config.toml
n_layer = 20
d_model = 64
n_head = 2
n_kv_head = 2
head_dim = 32
d_mlp = 256
vocab_size = 8192
activation = "tanh_gelu"
norm = "layernorm"
norm_place = "pre"
norm_eps = 1e-06
positions = "rope"
rope_base = 10000.0
rope_fraction = 0.5
qk_norm = false
attn_scale = 0.177
bias = "none"
tie_embeddings = false
parallel_block = true
init = "normal"
init_std_qkv = 0.0544
init_std_o = 0.0
init_std_up = 0.0544
init_std_down = 0.0
optimizer = "muon_variant"
lr = 0.00677
beta1 = 0.95
weight_decay = 0.026
lr_head = 0.00957
grad_clip = 1.0
warmup_steps = 200
schedule = "wsd"
decay_fraction = 0.831
decay_shape = "sqrt"
final_lr_fraction = 0.0
batch_tokens = 16384
seq_len = 1024
doc_mask = true
train_tokens = 114300000
steps = 6977
dataset = "wikipedia_en"
Each number is 128 + 32 x the weight over the matrix's rms, rounded and kept within 0 to 255. Layers, rows and columns count from 0. Numbers have three digits each.

# up: layer 17 MLP up, 256x64, rms 0.203, rows 78-177, columns 0-63
# down: layer 17 MLP down (transposed), 256x64, rms 0.109, rows 78-177, columns 0-63
up78:156144126122140068110145131186105130137112151103161091136179128113121174186112119190117131133163091100127155191186066050180090084100150104091174125078092139168146129245125169179169104097135089
down78:169172146183120104081106133166140146078146080106116086182134096183129137178118092155106103156112081113070115098120140143183142106071074145035159131131103086140144169235157161134163095154111123
up79:162167101084088132207124146140041077103116127121051140134127135129145130107117076170140153106098131088163121099091110153156117080172122149107106152110129090123169125078113091142087143110096132
down79:160197147159076161165121124056118092158142124126120116116099143119096113162113079151190103108142144125063106133093121098147136159193125135178112096133079116163199189184154114046116118113116124
up80:075195109102100097135094139176174110120095151140094116115137089115176115127129116102101184061099145140141198104149106137143123166177159141166123111132108125085152173177065165060122108173091195
down80:146215068103133165138134136076130179143136157089183092161181148109135132155165068181086049101102077111183150180115124154110155156111146168064092121169079166076095069173118132053134125127116163
up81:093163130163121160055176109132125117136112137091132072113163104130082093170156176137144172147138140137137156144164137158162109139110094158075133091111091089119135159139109155159164077145110082
down81:111120139107138128113138111131095149145094122131122137063089173116135129109102141144124193099131136152153062152108093133175160076115103096094124152180170132135122100146143138074197113161146122
up82:166149145097165157133132083069108124157076219053075105072132121102118146097160063100117106044155113143120199139158126132138141103142150095085149118120129128133147150078119150142132133131134156
down82:135118143146176130088143198148113149189089182137089094121170150167159141136117118088149097145128124149131131096066124147090125099143141062133141142132130072148096114075116149150115139140097144
up83:161109175136115149171163117079108132112135066107075143107191125087111077191103115131146135118082150180102175154166144140124096126077174159107128122163070056122180187175154198126082134119177096
down83:182099122104127154119112174148106136092114129192075150048116149173160125094149170153101090095124126141183085122099135154190169144108106163107106112147175166077138086113116126141131123043208068
up84:116069108151153142151122186150095076145131093104101109057112186059098122112109098136125139125132134109098161148129125165132082125136152084166157095087124127129110071116083070098201113118142136
down84:099094079135109096138151109189143113143100132094148139139140203070111170116110175199155166091137112103135123148098125114130088096076126152155117101121135156179133080108130097082198103149198107
up85:174133129122189121150121127113138067098155143152117146175167119040126149169145083121112100149144104138175104141153116147155104135093106092131184156136143106147089151109118116099202153118167180
down85:156084091149108102098134160174122132141126145133145148130104126091081155120143098255119139103124146127125116148119148071107185142132131104117107158122088178085144138070138132135096131131134107
up86:151123107159148135172112079140138144170081182084114111134146151117092204140114114183225151144120118132165101167147173158108137164172148101108158152092183089116138065154099117141149136113162099
down86:100154151109142124186153141164111098110134100106140163171131078158153136139142137087122113089149115104154110127104082122146107141140133143153087186149039156100125157058122117134143145134120146
up87:066090177083139115143117095158151086124124090085119123149210114135129177169082071178136095138175090089087121137130134121159168105177085180154149123137096146157145080178112182141139154145116100
down87:090143136106136138115184155109136056141162082142076148166157117108103133120172118115101109179121102155121134144162102118132176120172113110074126137147206122096100082173155155146106143105139052
up88:129117147142172149094095082108131131106113108072146129101202158103139144115080138117089159113099189096155103084147208099133127139171146192073176115127117152145125148138073190105186148107151041
down88:101075096131145153117156146063094109116170076168123119115164090164170121123112117084119098064185153104132109191103238099158169184160099148149083182145077140131135157110092152168103117128085112
up89:140130196108131147125166163139156089156144169093151106145152159049151120137108134069153116135134099074221144128125114110115137124165164095144158103097118086117132172124136143129133154134148181
down89:115165136059144135161138126132168132078129154148134160105113148076110095155143187233089153121080111166126102134124095179123119149101116134110142133079175164157133126101091131114123104111122113
up90:160160141143112152155117147145096114147134171186148090126130059135141111183109104144114179110109053130023114131156121119170139105136090170124090221146147082173095103112111149090124160099118063
down90:127099144136091120122164104071203156106104130103129132086139113148195106109065107128151145119131117114141097113161165169156102116110149155174197053153098097156146175102100091135153093180114144
up91:190154187143146124106144091177087065146093133094138131133165082075135106213122136086100173136134125203155148089150047137146134173177149170112076114099176127123125163130149130089097130137152137
down91:077130158075160163143138137182115140128079128110149122108141133122123093128118101158161166131222109073092155146120165102135120058070146132117121078094154072184157125110099133114172132129206112
up92:148118087160097076144155144081123139079119157081164162115146118106107111141184119147074203130094155102112139094085157186195123145145100122163150123186091071155117151206143158091128193083151126
down92:082098111139164097120149105094093095112157165109139209109159081160140160154070119134098126116133095107165104099146106167179161167097115136140131185116091155191100152160147084150094171044103159
up93:120135139141147121115167153103159183095157207177103153090095137146154110100135104153132158112097144085112176143095142093157176094144083106103145147098178096088119198163110132094114072095178146
down93:085141141094085103148122125131145086100143042129160135113176123197126155136160134126140064138152167148110091075158095162105142124112135125143122172122089132121171092082165154138158163162110105
up94:122052163187169101124120104137088138140181143156120152082130100165173100123140146145171130095179132100119139120129111142107129112191129125138152163138128161171097196134125080146115148137078117
down94:115180085121096176150123169091123102099113106138091112144126168203144103145108151100152048170084113142144112136134130138114192136132114132121119110157117146112097104094121160074154141144190117
up95:105093185124057120060167123134126154092142095101126091152171138137123142125111104153077167124122149155128112145080174115170139135118119125067152139128076088089136101079163152170092201121150119
down95:103113145204117187183152138073130184090089172090155109131085151148172117103115123060090164122134091164122116045111115116101203132072118127115148095125156136125134152090151156098153143126182145
up96:151163104157134147060117144165125155131187109078142142081108123175164100134127133205101129133119114076118163138102156119167131125120124155099171138101114108121115154090046145075169079124149154
down96:110142176125148087141196122068159102160092092179151088142133085121113099149172084091162169135131153114086106092107071101159125095161165139143085121109142146148167135127169081150121132128136158
up97:174183155190148094113114148133138108112126136120132191133136119100070130154126086164147159044114174118114105083187104126112153116106130171178121143088126134090107122146095155093121144148115170
down97:126107122106127139099106127151159150137128109117163018158125145089122113132178082061155185165120108126135127137059132094142119135124160182123096131129137128176094136127171115144136135190132082
up98:098141153191164099094158148166109084156157147093088105077091160131131115126120106150103128143085196151094101166072073182153103101101088152156134117132214101143153125051116082140143144124120154
down98:124144105135126131183070056082068137169075164130194155170141075100142146149071116121174119103160100182138101102165128083126155170121126133122099122096103153083174110164113135112156134166152116
up99:158169153161129176114124117114110111061092104095150086190112187116163119102165106163118163096151141182119140121101141117100127167175133168114191125158171081137112174151124102099100118094149154
down99:131138085080136131172126142128100153179133118119136138106182107174145132176164126114094122143161125147165138144119134129116099092082099088118089135098065150152132106119147138149118134186086110
up100:113097139135083056147155149089153127084134089102152042064129172091114135123121107135023125185113120125118157156132126109087148164118128109158131132094141049159077142076094173078110151160120170
down100:104122098106078134130155164085125106121112118133147170231097134043192166108119119111141142102172066168151119155139111128191203177147115156092093162111103135056075129121149126140142072092148131
up101:117112092137128125118139125152107151147153130102108116117135136189099132118082159116085082143127122130119147038154130177084181144153141127117168203095120125051110144164120111113155131137110077
down101:152093183118151153175125127122155153093079135146113116079115152081144119130167121152151123099106108153124118197090103073203061139127099111126078065140156128181114121118154167146072126129153165
up102:133193142088145101185121069176111144124063169118084113164154104049097147206126054095111134108130090107112150113163147186112125166117148114124100142149054132163091131092111139107143149145128152
down102:191115076145096142113168164129137128121148118121131086155116085255132058137162167154161128075138125120150139191100118124059096139175136147136131117099145101116134131088138160114056144077120109
up103:099139131083178108139083183084139091101103123085089142160147116082109131183133157149090136118175204123116146126165130129152108142146123134174142127140142081125113140113085130132218080180094161
down103:120086086108118163070141181076126111112132037135058111128150124089158153128206105136165111148131136166156133155135178131108169176111128161120122140126123089120152126075103145108189145155132108
up104:109153171111131093145115117168136145103120156133129090065074141123171085120133121180161123143076099128156187083119115116136173095112096172137125145100117179130159100097116143086108088114124098
down104:135147112112085109162113115192083146118128140137125115143212195141089166094154136137092145172138126076092152148148171096181120139125123133078060118115092132153157104090143080137157092154084105
up105:164107099157167130111159135163105151121147164193154127145168117143159159093151119144086055091110161052161154119139118161167190136072074096129159137138140149162128167100108175121189103154173095
down105:152109105170114155135129102173111145183060146179101179148173099140142132129057178160087082124100124091171165106130165148099111156092159071114142108112088132122094147098168118164126146087098148
up106:192129093116127097108214097152126152116137159119080083080145139154128077178152135074200050112154104172121115151164128169132086138095076116165173103175128111121116127111097121050105091184141135
down106:070108113109141178138051127117102102129117082101107157161137087100101211083145086184168157101091140097105182141182170082124166156146133127067121178147175137093122098205133139171170110105129092
up107:096106155122183103107116126146120098079110123147093109060087127168082081130153098097112100073135126121173063111134146126053143134185109120184093137141116153134119155094078148084100052156088104
down107:166117039143130064134090127125190113185141177140078108185160154058130046130059168173189124137087135111137149098110089122184187101121119144057161124116135133156106074137153116142114113151150137
up108:103125109158084074166155125154137130095112121105109143115104132123115065165134125147167112118195181132100152155077115194080149115100167123094180127138113128131112107138103112054103130137150126
down108:066135111119146128167134130085115114142132127175152137147178116040148141126113178041168142116111160115202084201116172106145104085076151050144123156135151161155153091169129090124115105095096142
up109:096143165175137192115167107098104122111112123181099160067150080113188145082141091093168098084099143117158105152095089092175169123106145186119159182118116164078101143155156147124139117171156115
down109:133113092086136095112096112133179141155098172059088158102128152079114141110141133141079170109130151142119104116150180150136099080138144128201139077164160071187123095132125158166128145134161128
up110:111134185094086122152157108147164102168108163060165123177130137177141122130150100180103138088131135157071072090123072105113160137184157102158154140145114152119093132111073171125135130144084129
down110:149100078146160132104103140167129095149145174207126136101136093127113085090083169100125144166123143163106176098103118101176098141128095136095126167137175117135098179116172102096148116121124123
up111:136169117153120070094125141103116144132150174182137127107128123074165146130141070176182054133066109072113156086104091166103149106154102140109138174148106099146182126136160100104181141094186174
down111:111087143110148128119110121116086091100162044178122160142110129046138171128120147102154149096117167122131126084145162122152092099166139081091147178187125129130178127167079101165159167166112124
up112:096203131132086129033213117156117083137135155089135111135136131104084116124158090126085108116120126152173128198139090131134119108164085141146123140139098125160101144124093128193147155092071152
down112:164108148136153102119149125114155096104147094182131120118104107114139094112130139099109167171161146135116159130138096154136179032108143134081115083154145137115135181088075154095157118151086194
up113:121083107114063122073131161168110066124146121114117117118157132182176129137109145133109122137112137078063133215111120095110131136103111117120170161168087078147153184133132161152145105100110086
down113:153166134134171099156116145084139094148094148111155119129117127125090084136159112144161099132149087205171157057162124118116179107093136193102097067123173149082109095161082129095091179111151166
up114:108154123113161122141135091163143163096194109086160103182144132145096108170099080112179091086145101158121092149096137101165217157123120153109106149119169098146121186157144119130092116116136200
down114:134127114161105140063088116134165140158113168169091174114133118147156138122119177153105112186113090121161133110117110109147016162072115065127130139127107127156128147110115193136160123123116159
up115:181127155152094147135159075104199134164119115077109095140138086105101179109082111169088140093166130150110132133082153110128093138065111096127145176140188139106133114133089131158166085194114057
down115:132093127110161155141165087148059112128118159103128119130146082218131107115169120111108169147071127112105160124123144131125126116137170146174170127125097160091101108175096115143093116130143139
up116:121092125117141126112105129063113158032164105116069107126138122061160146195070102125077150146126199096117110108171119130155157075083116162141193136115115108158184098149098118108134110124138160
down116:155151096133055166126099161065114100136124185172152152209181114155083171082156065197146103140108133104124102143139127118125145150092104147102146113129142153136122121136097106133116080157106124
up117:160148144120184134127151155110089203198114073056121072128111095119117133169104182118197104105144124138171114127068131108122109157144170192148155157113109129112180187176112147096107140153085129
down117:161104094110155121072150150178109113193132138096126155195147086185131184162118128131078102171133155116142104157093100096081095113169095108132177070074129084174145094135211111132128099117081134
up118:126114145163090085156183176144143060064149074136121207127123144154179119139078131180110121099159096140116142092073053172167133113156124193139205129218087113124177125124153120145183131188120164
down118:147149150109113144155183137114161156116144147101131084114089140176164138127147090101138100042085092109140148068191153109075127094194185085106154177142164104130102126176083129144138083099121143
up119:121146178102178139148131150159175124153138118125160075083130101035097138197106119094177075145146163144142103166150125118059127156105171086095130104133163123102123178106074111153139134076172127
down119:125089132171114110088097121190170109175102144086175129157090168051127106143087119129184094166112126165066157146134150143150124091159160200089110135126125099074080154122062147136104125136164124
up120:116107192111129136110127141153164134108055119121145148070136171154132130104098105151110102104186150192146120132101132107075192145124168166102174120108097081125153155142179117107154134149087113
down120:115154081106148112144157147169152118146161064086132159100130066183139153159147144090107112116092169173127140151145096123141123132145099119130126130107159163135134122117099095134103179118103055
up121:128116172140070162109162102151219106127123108133162143152131147108159096149042082175176109118083112154123184113092083135107069121148163093151132160123113127141175093122095117081132115132104161
down121:123104170073182083120151196159100120126150104146105085088082166187104138066179119100100151085185122126167110130136130097137145149116133150103126162098133158117185128110118090159129118096123133
up122:087173118138169087149147136117109159064148154133075154067127104116133107143116126119191106167090056143109151103128123036153069105175147132170164192128165109073128112066102159107173133199147132
down122:154149034123163166128146099076179122165126151133145077099171111187100142124088119196131113188088114191112149157113153133172056160145061164115144087100094097100114134146148104138103112073112143
up123:137144085073095144124083096193130124158088117135097142076112102048144109091164080127139112133135170076162064141133095148118079098162149125135074134157097079089161106137078086092116118088120162
down123:162157117137149115156135114121121169126134162123119135144101122025126085129144095155155151094103125101160045127134070181123132153125179156071139136197116162053173170158135041111121127126135136
up124:129112088129136126116136143124090145095125124157122110132158137122144074121066150139132152117114180171173124088159070140145073140156172105139128156147124082108138160108196074139083128140167119
down124:121129111098119153119130142068140160111094186082144146153168163058144128140149128144127075113154151140178110101090174143167105131101133182153070110100095136124139087161124143104123084164114165
up125:111146097179150134154132099165135098141082110175064122119202159129171131105053143146092101154069169200126115143108082121120179182102132102079133198128128164087138120146100161121178146117105204
down125:146135103121112114155034119122120166169082098076171163101126114180099164170133145134091113131147124155127157173157137154129109152124084192128096131092130165131127085113109075205147124114098100
up126:126091094063126095119073092143131171108151097132130114057114179091101102120158143140155043088162168143121163108122110134115093112100169112139179120112130111111130147059142158067098057179126151
down126:115093141092186149104182088131119101178206136180171110095096156090075145148085126135135158100128182117158149103146095163183100120106141164128137146187110151154089105173120070092050107121135079
up127:123144141096096144085134172146092146089139093086091095155122081136185112163144093108175085167160209139114071137134156132165147128076130120130117144181132112113084165128158149121144093141147099
down127:166150134177122130081105103064147162152180151179126106124165143022103078099139164136153117082114159156131144131114096109161144122108184186105116120129144126117130103110096096107104143143131139
up128:098156132136224158147059156141121135143163173156131133140145134059123137110085090147111126124106072115103112097088116118080083107167099117141157143154128107098218141200095113114120152152083174
down128:124152125145177149092156106089105121169130203181095157138120114111089111138122104097135066120092126099150187105166100108194152144128099091107077146172178179112114138121139063091173118134111131
up129:141164207153110122138135130092094104166126084129138110077130096075080117129040071157096106117180083094108135117129078080063133084154103102169112178108142097111097109131157081105096172162108115
down129:155172170129091203133084167093119142100152125131148118140101175106066087093130136102146149171157096099052132208121113121157099113103113101167169177063157135096183152122183131072097130098119136
up130:070151091179163120176115116100131086082104107109115150149168105115174166131093142153116156093098155155174148157113073089145138107156080150146124110058110136094184138062091108111154164104129109
down130:155137169151148194126084108112113156129158140093162068098145105044101083143086111109138178161131124114112192093135177124111084130154114066121134133153210139163158142114118120174102122153060094
up131:109139093119113108126167140123129071141115101138089077123118084107095121181133084119066131109133117088131146181204105171171063132159128098084122164064136045113083174140097134116193116137104108
down131:139180132157130097136143115097140070103143063078137135109138143074141180078105140172122056154144147061173107128127088120134161089132119175162153117169221184136119108069154179106150147057103149
up132:143118100136130160105152119144068099125128125069137127105096161115184115156192115168118142147095134135118097117121105137101112170088164111162106210124121086134079113069064130151144204126140133
down132:147124032095165250196148100135186124167129118112077079142107143040141098094146107098173098180162161153146091097102092101121149091169100135153134126118184084149075113100150117145126134124156174
up133:137110119112053153135149159173138171052094102139146120091104158067148116103105127112151069132177109085108113139140110123093119066090137114159153187100155114129094099068135124172100117179125123
down133:071174144149137047132196122067158109122163146136136107104124115044080147112093103179156169133156134131108141166087137103194128179097115148091128115170226173114111078160120092124085145053103208
up134:157102162118129150144168100099066124106154117086151125174124124099188126093147083130192130130120061110128083127102158165177175087104130124167092119152126149157100154104166198189082117145109112
down134:157078141186089082110109150123119131108114105126097118141128147101102134135134177160127155109077151090083129194151138101100163173137133092131150131132183129122120171091092144108184127173075106
up135:153147098074144067123153138163179133150137135149103116116187100131093159147151194149123112097114129145139148068097108146102094098110096134144107152173117056103107131105161135151145068057116099
down135:131121161106090139091071106080151098111135114155146147146119171145110128099088087121170095144070173125140098152164113108150255126145114081139120094172116115163102185151118161141134164097111129
up136:152175130138192158114119133147109100117107083131101136176165161156100122111065131124152139092161087143123155091039116153095114144120132070121149110120146132188158143100113150091152109133116138
down136:122142204093144099147111174075106140134141065183168102159115124133173124148151136110120123098164090120152113140106141114094139069093114106151127125129105157144169131124139093171137131138103102
up137:218095109143147114126171140157124119071170116132142097136112094107128146067118104156133083135134093151150098131128168117127113158109146111153157142091130188065108155148082145118169139145119122
down137:100136150127080084141127126108121141173061158105163125166142110054087134166142129103100133180125136138121116146112158127128101183151131123087071122111120137197123089123169140134166122098123185
up138:129132124126110165145164118149113115067098124126131120118056187130057114103099096111134135134143147155116106079126187135157121120120074157142206131183074057160173111093149140175117161138127107
down138:067111104105109169114109116104121126136139118149138100168106133174147158142143106119163144090139092194092176138152167073106176175152073122060081167083189098114165177156070133116153086126151109
up139:135110181111159113174153165113130091146088146109114164099147089108194113110123092179146070110101116119115163150158090167173139222116130096121194134147099181157117123201106123176151118179092087
down139:145163153106052113143099186092121170086075135095116150094085172088127193117148079164097137133165127143113155180121159087163164165107113117096095103128134138095192133112146166118140107122110145
up140:104135100131100113138126061115122160110114092146127121144197105109124176189131135125147152130146171111090156109129106110139154159089148149128106154135134111113148144214124111112216134196114067
down140:096154125166152189062130152182161135159114107089110126096142107097121183104130120094124123126120123116103146114145172167108146099183150089088146110118144093135168097136115114184144133068133099
up141:135170124128181134085147148111093094148132196142136124136165092140125192111114161148134062114148121073204112089196137171165145087089077143122216169109122120127111149177078172115138128185131132
down141:124119065165131146132111165178114169114126148117160131122124164169116125147134058168145115114146093066152144134076122091085124145118133072102121098153171173135147140116100155131103102128108155
up142:162181133178113096143085121134128112096153124115100055107125144151147141100090094124120101086193112121134099118135160107054179159177163161083106141128107121135148107122133099111178111131081088
down142:148095141082152142129121150144156142168096153130157167152106077161117123114117145090145150187068097126134148136091087134221045090097106100169135080133114161125107182132129113120124141114147127
up143:081107154114115099109127142098133177154105140125078147158138175148123205119119137119196107059178140187175120093041143146148122080182141090090095157133143085095169172120128139130123082106125174
down143:117131130140138105142143088071130158148155130043124125132114127178127124132090146154132095111164146142133072060113153189125188079139168145152120097145125137106164132079106058166177144085113151
up144:099126112138177108146163098136076132128113099103160107156124146174157055176054129131132147135138121130128111107181128156183152073120108108106119091113155099144132097087103151120137193202108139
down144:150128154107100127118176101088145123156098153134124159167103104177139114150166109164133146127125127121097087134110110075107093125131130158170130189136113095101126141151165047134117111111144136
up145:114106141138136115165168120097150092122141141075107135068115090175121115115130180176156144110137140158136114199095132149173067080143100110176188126178144129172144080130097168099147138157163168
down145:128120128114051133131087053079155163143136171129152135106091130115119141132118123161124152169117133112104133164168151106153089146115131173167138099134123108125164080147153175103141119093130144
up146:090125151167136085160111101157139095127120194178145088126120093163073198107169127157043099115166175100109100150126159101163183089102171170176099136115084111101123173136082107121168140126165094
down146:095174094104151191083171161169154131136101089110083102158145137162116099184168110084155128107091080126147175135137146148121151201140123130047068150135140137130069118126177114127131114117111099
up147:129106070154183195102124071174145148148107140073127089122132121079132164094107124126089143149119159043087152089070156126162174118127150121077147144103133132163132155185149106187095116167199120
down147:089098124128096088119162090164079133103144099173176146137191090169136117097109094098110138092148178079079172125108169093206180134138146079139110184056138110125111158163129130166088087137170145
up148:083066168125136120177140095109140164153130090148074105133088153101148139157119064119147041117134104138120123068132124146177158103130117113151123115110125124084078192169110148094126096146134125
down148:136192167167111149095118137055187165168136128095121133107105201097143099140058123169115146112087092144126116107149147117109127159106145084154130118151130118160163111134141116119102152112117143
up149:125121163173156145148155171186118138157075119122167156079181156105145101058135111128122172119069091134093107142110105087104100141139124119074112132173103125193204129164082130152098159131110139
down149:183076138180091162139151141118166130152052178144089156164098181090142140065131131110121093135111133086129128097112137136141192166115141188087109138112103089112174146152119114112109150099093133
up150:156160093142092069099156098147150155075153177130175100132144147105070068111129117111119090147135061189115110126173147089173162155139112087186199156109131133123159086107114182067132106145113135
down150:099141105167072173103163192148101072081141135121139156110107081111176130153150121114116084127194092124102184127196162133132062128131051096139104166175118095101102138115143131131177073169145174
up151:161061149117164117199087182171103084130118129101105101131155101111196111078130147123073152088148106141093086128126074083135201158121129143145084124111105086116075098112094087021151117152109126
down151:109138186136122089130118017153151164100149220145108151114127180019152031093154163136094163144152104118070112169076163054150103149070154143127141103076169129176102158152107107114200102128200182
up152:149087133101129116117170166161135105090161106145162149162180157179140101143130109125110083128166121150155110127075134090136083170105124166124141129203099075117121173149100107099134096155166127
down152:131178165165155120143087070088138150130093198081147123099152139074140103130096111080161156162119170105100171101159085134116135138154143124097123088083140167124153114108143176163104112135116154
up153:166115175098115214173133152145104146092172154083149114142139113072179152180104132117118129152116149151128075151099115092148113067131091131109118110196169073079078153168153099185158160121145112
down153:145157158153161124182130094063169140170154172092116174104161161038141045134152096163168096129118140124125090160173092129083160131121138192102093112148120119078146135170101139075076110154094153
up154:137064124114146151150158107165111173123068109141175127140168068146137105084161083151150065099162111114059161163123108128122180110173104084121104154125141145193092125123097115060163119112136106
down154:142114140140077124048111157104154091115155114169070142160097172122083126131148116157124093105117076128101139170103068134129119245171117091128095128092144164154119125139164178165169124120132169
up155:104202169152125165109146138142124098086102162116080087097173129197123122096118137131180172117093172166137080102098114151122131152129111137124075130152084134083157122110109129122133112138132176
down155:169101129137113191106083096102173137123109094133183110200131130100106142128098118121125178117097117075138141127080083157185088134156144101110151155126125177169131112162166076149096106115129115
up156:094139183162203132135120157061055120053170098163151113114156129090076107111120120176122125077075112133090192108167128171130125092131088134158194131110090123193143193202085120062175129111145113
down156:153065148158122137079111075123089114073102142189193145198118128084086124108132056192126170112112139106110192111121105191187141151077114134133121167192162119114147192037116138080134112174096111
up157:173160124173165116199114103128125133181118105099184129093134130135099158164163114159150117103146136180111109136145129099211177091083132128174138140109094109168148074099124127067096107158071186
down157:122095123140149088106124094105166164102143116109111102119144204110111130062111125142116175144126105163064089158072125084130123144120167177211111115160134120154123161124120148119168096173127143
up158:140153087148089205145152094189115095140103107111111120122166148099137135122047080119086077090134163138130139087136101170116129100189128217100140120174119125200103112084107083186140170133096152
down158:117152136158078100178152137103141107071111075179137180132128073159160081114060163202133080082145125157108098130172100107094130173130118116080109152183149063164101157091218139143184094111072199
up159:146142060176124099110056136194143147136149097147166145096162160173105157129102126118166110112120182160102120119149162099115170172126139075072153155126153131195127163173089151102134185135082117
down159:135146154122169134136144162117102136103131164121092133110059102204143115105168169129060145117134107145087123133107107161076161111122079157134117076142138152095130137119176143149185093133131105
up160:147122184102164062207132078130108148163175153119163092123160112126097157123111140116135091139166138134122126116144139141162168165150098138125139106192108139166114080105131209101153131172122101
down160:083120074138104130079173151141149092150159126130133089151143135119142127121101134101106155142095128133129116185108203151147107118135132108169099144165136097165089183078099093134132149169115104
up161:152126108193161170115123111121139176118124167108146157112151142135106138141123170140140164083129122087102123172108074107099117126121178057170166128140174080119149126091139144083118170095123115
down161:089110156099156122143119186133125116175097126120122165213118094106134123137141148088108115205124097141110117126099119105110122086116124118099127138117114153122113185135153158102146119154128128
up162:177117149139141085160087146133117146117118159112071128177145118104123092096163174126164109165084135114114176143111106128097135122167146115143176153162051116193154161106096176067168140147149098
down162:099111148124111130108142167109198123157128094128147066101114116162142089208151100096125154080121127105152111112139143149070106142079109126136093187148146140147150106113139149177077146101174159
up163:111130143113164120181139137137171132088129162112137111135125028163095122111152169099116098109150145111150110120151133160150148077163102104101129113133124120115088129159064130146047173155079092
down163:130105138140098159136048149034127081163092160132141126168130120145192137133143124102113127147140119150129104096102093133147061164033142164182172137121118128158146122137161085153190127101104135
up164:089212143138110109143160146162143136093195147193104147121172084115125106122103114071142080137072164084098134155166049135179179119099103074151112162160155147121094069150096179142136148131186127
down164:140147114072142163111140159128067157165078099098130069197105097156141163119144154121151184118145134227128096129085135169148082116103134151124149075136049080136184103167143039182125137137132074
up165:133073125100161126088141109207140100124155149117097108152167085125138124163106132152105157164108210107102141097195214124135090099077169155137141136158100101097108117182083155117133131120103151
down165:135132108093102082145136109062103128112088171185172144135110114141172140155113114138079157123178115102171122161089105064133202123120124108119151106142159142137129087094114136123166096126172178
up166:121130099069132130141113163135090110095138099112077075081141131095107114111098132144123114104111186154135110143130103169086141111111148191141155118133167156103061187062135175149059053096100150
down166:100152094050127090117144118152127152160161067142111104183172077013188087159106142149134098142138192116150158125090137069200080148066156150155123108102102173115133187115090148161123148110168137
up167:135147116153126152137125146119154093110199147111140103116175164121123095179101127144105103088165102108140122143118165142128100062153109148083207106098179157106089137108076146101131179245143117
down167:142125161113125146102122092094171143172126133135127156169107091085114115095195099128183137119084107184113095138114111096119054136105122141137117137141151113127127158155206096146130229113092094
up168:137147131184157073124095116144080171150157149156128100138120078172184092145103144112127160132147168147136126125086098127156132120162110164124153113060087144096120170154114121120084200118109141
down168:125096118103116194084151141071150081096101060142106150155153141105137148164123074186180100098142110130100129143166161090120151149146089110141109113173184102152140131100129146097184131102134141
up169:146141206185151147144089111136158095134176132106139064128070120069162115124198121142094168120168138129141143139122183142216062093135140085128119139131122109137138183157144144072177073132127177
down169:150163057138137095146094139138132108122107189148147130151104095162173111080101147140105116150111147190137169137191099044138084038150098132065135130154114089152157113155184132127137114118139099
up170:156197080118168149169127105155136164133133138172118099097187125168140084199097173117118169105095118141118097088095159190138119033055150099177153105059119107102207158146113182083198152121081101
down170:151139130084147153171158105127133168058046107203143119121199103139142025202097172102137182118108078106139156084121120155097148040064143064150125128159164151105113187164179094113106121184102145
up171:141166151125110152142144175164145177080104070079141111142109111101127057152113184103102144095085142173159023118130131142136136127134215080152093119122144135124122138094095142071114101089155184
down171:104034099118177162182126133045150108086118173164140102135171122127167129112124118124143141146138109113205137111115161161101158116051155146134161082109126119085090144172073093112137144131148176
up172:127061136163111147124165142194096132129087114101117161160126134101093094096104161093100146066132101122056113127109063148089182098141101126131056134160115116119151066165131056122156120133103141
down172:138147136183171214123121124077159146146034146095112119102177168117122086075123100123130133107117102113200154131121181120120142172116101179109091100130141081148109053142142136083139189179089132
up173:091142145129141064152153134115136001095171134129177101122120091172139099187065145118115138117095126154145155117088112119123162106150195090146140170091141096122098094123090138122144211111123125
down173:119109171142045189122157159065090168116124165128134164110126068132101132141159046190138146109130114095107178141123103123098090115129150152137152138105174111143135132133086104174151091143131135
up174:168086121138130113153088138185121105121099160139116089096130097188126133157095103190110124153132143201127148094130117122110127102165085113113153178136159140118049111100096088126153159127138127
down174:107089125139094132114148117126123164116129119129116157083131157228144154113127107116171144127118124105167077152134141125117130165157150112177104114116056121107176159113139145127121127119084078
up175:134153112091157147119167190135115127132160146163066107129199052185140167153179155141113160103100167138124091144104107121124140122130078161112060112120121133154211130112144088129124149152145116
down175:114124161145120168131028081140128164132124155125155126086107145094120107082070127168164124172128142107129137095166150099119157099127154100117184118106153127137107131168094168143128157100135153
up176:135130081119164126108111142166135170078182062111128127114134081152129140105116120139129110161155186056093183092117121110105144121128121112136165122131090128129112126135102161194147137156115211
down176:135176166083119081051171067078180114123086167158113157147150140117125157113152121110157126136181132142104126124136092107163131162115186175123102109099119073097144106133155114104121125124173087
up177:107103103109145135098096122171087140087088152116064125140127150179118152134155112123131102155096116106197146062132128118089094104159146120148130114120056196110133144152074134101167141146097046
down177:150146168141110142128123101093202149144115105148131103101102105151108060096129086164156126102139101105083114235137144082129118192155094129126123128115167113136110119127211113123100103073119222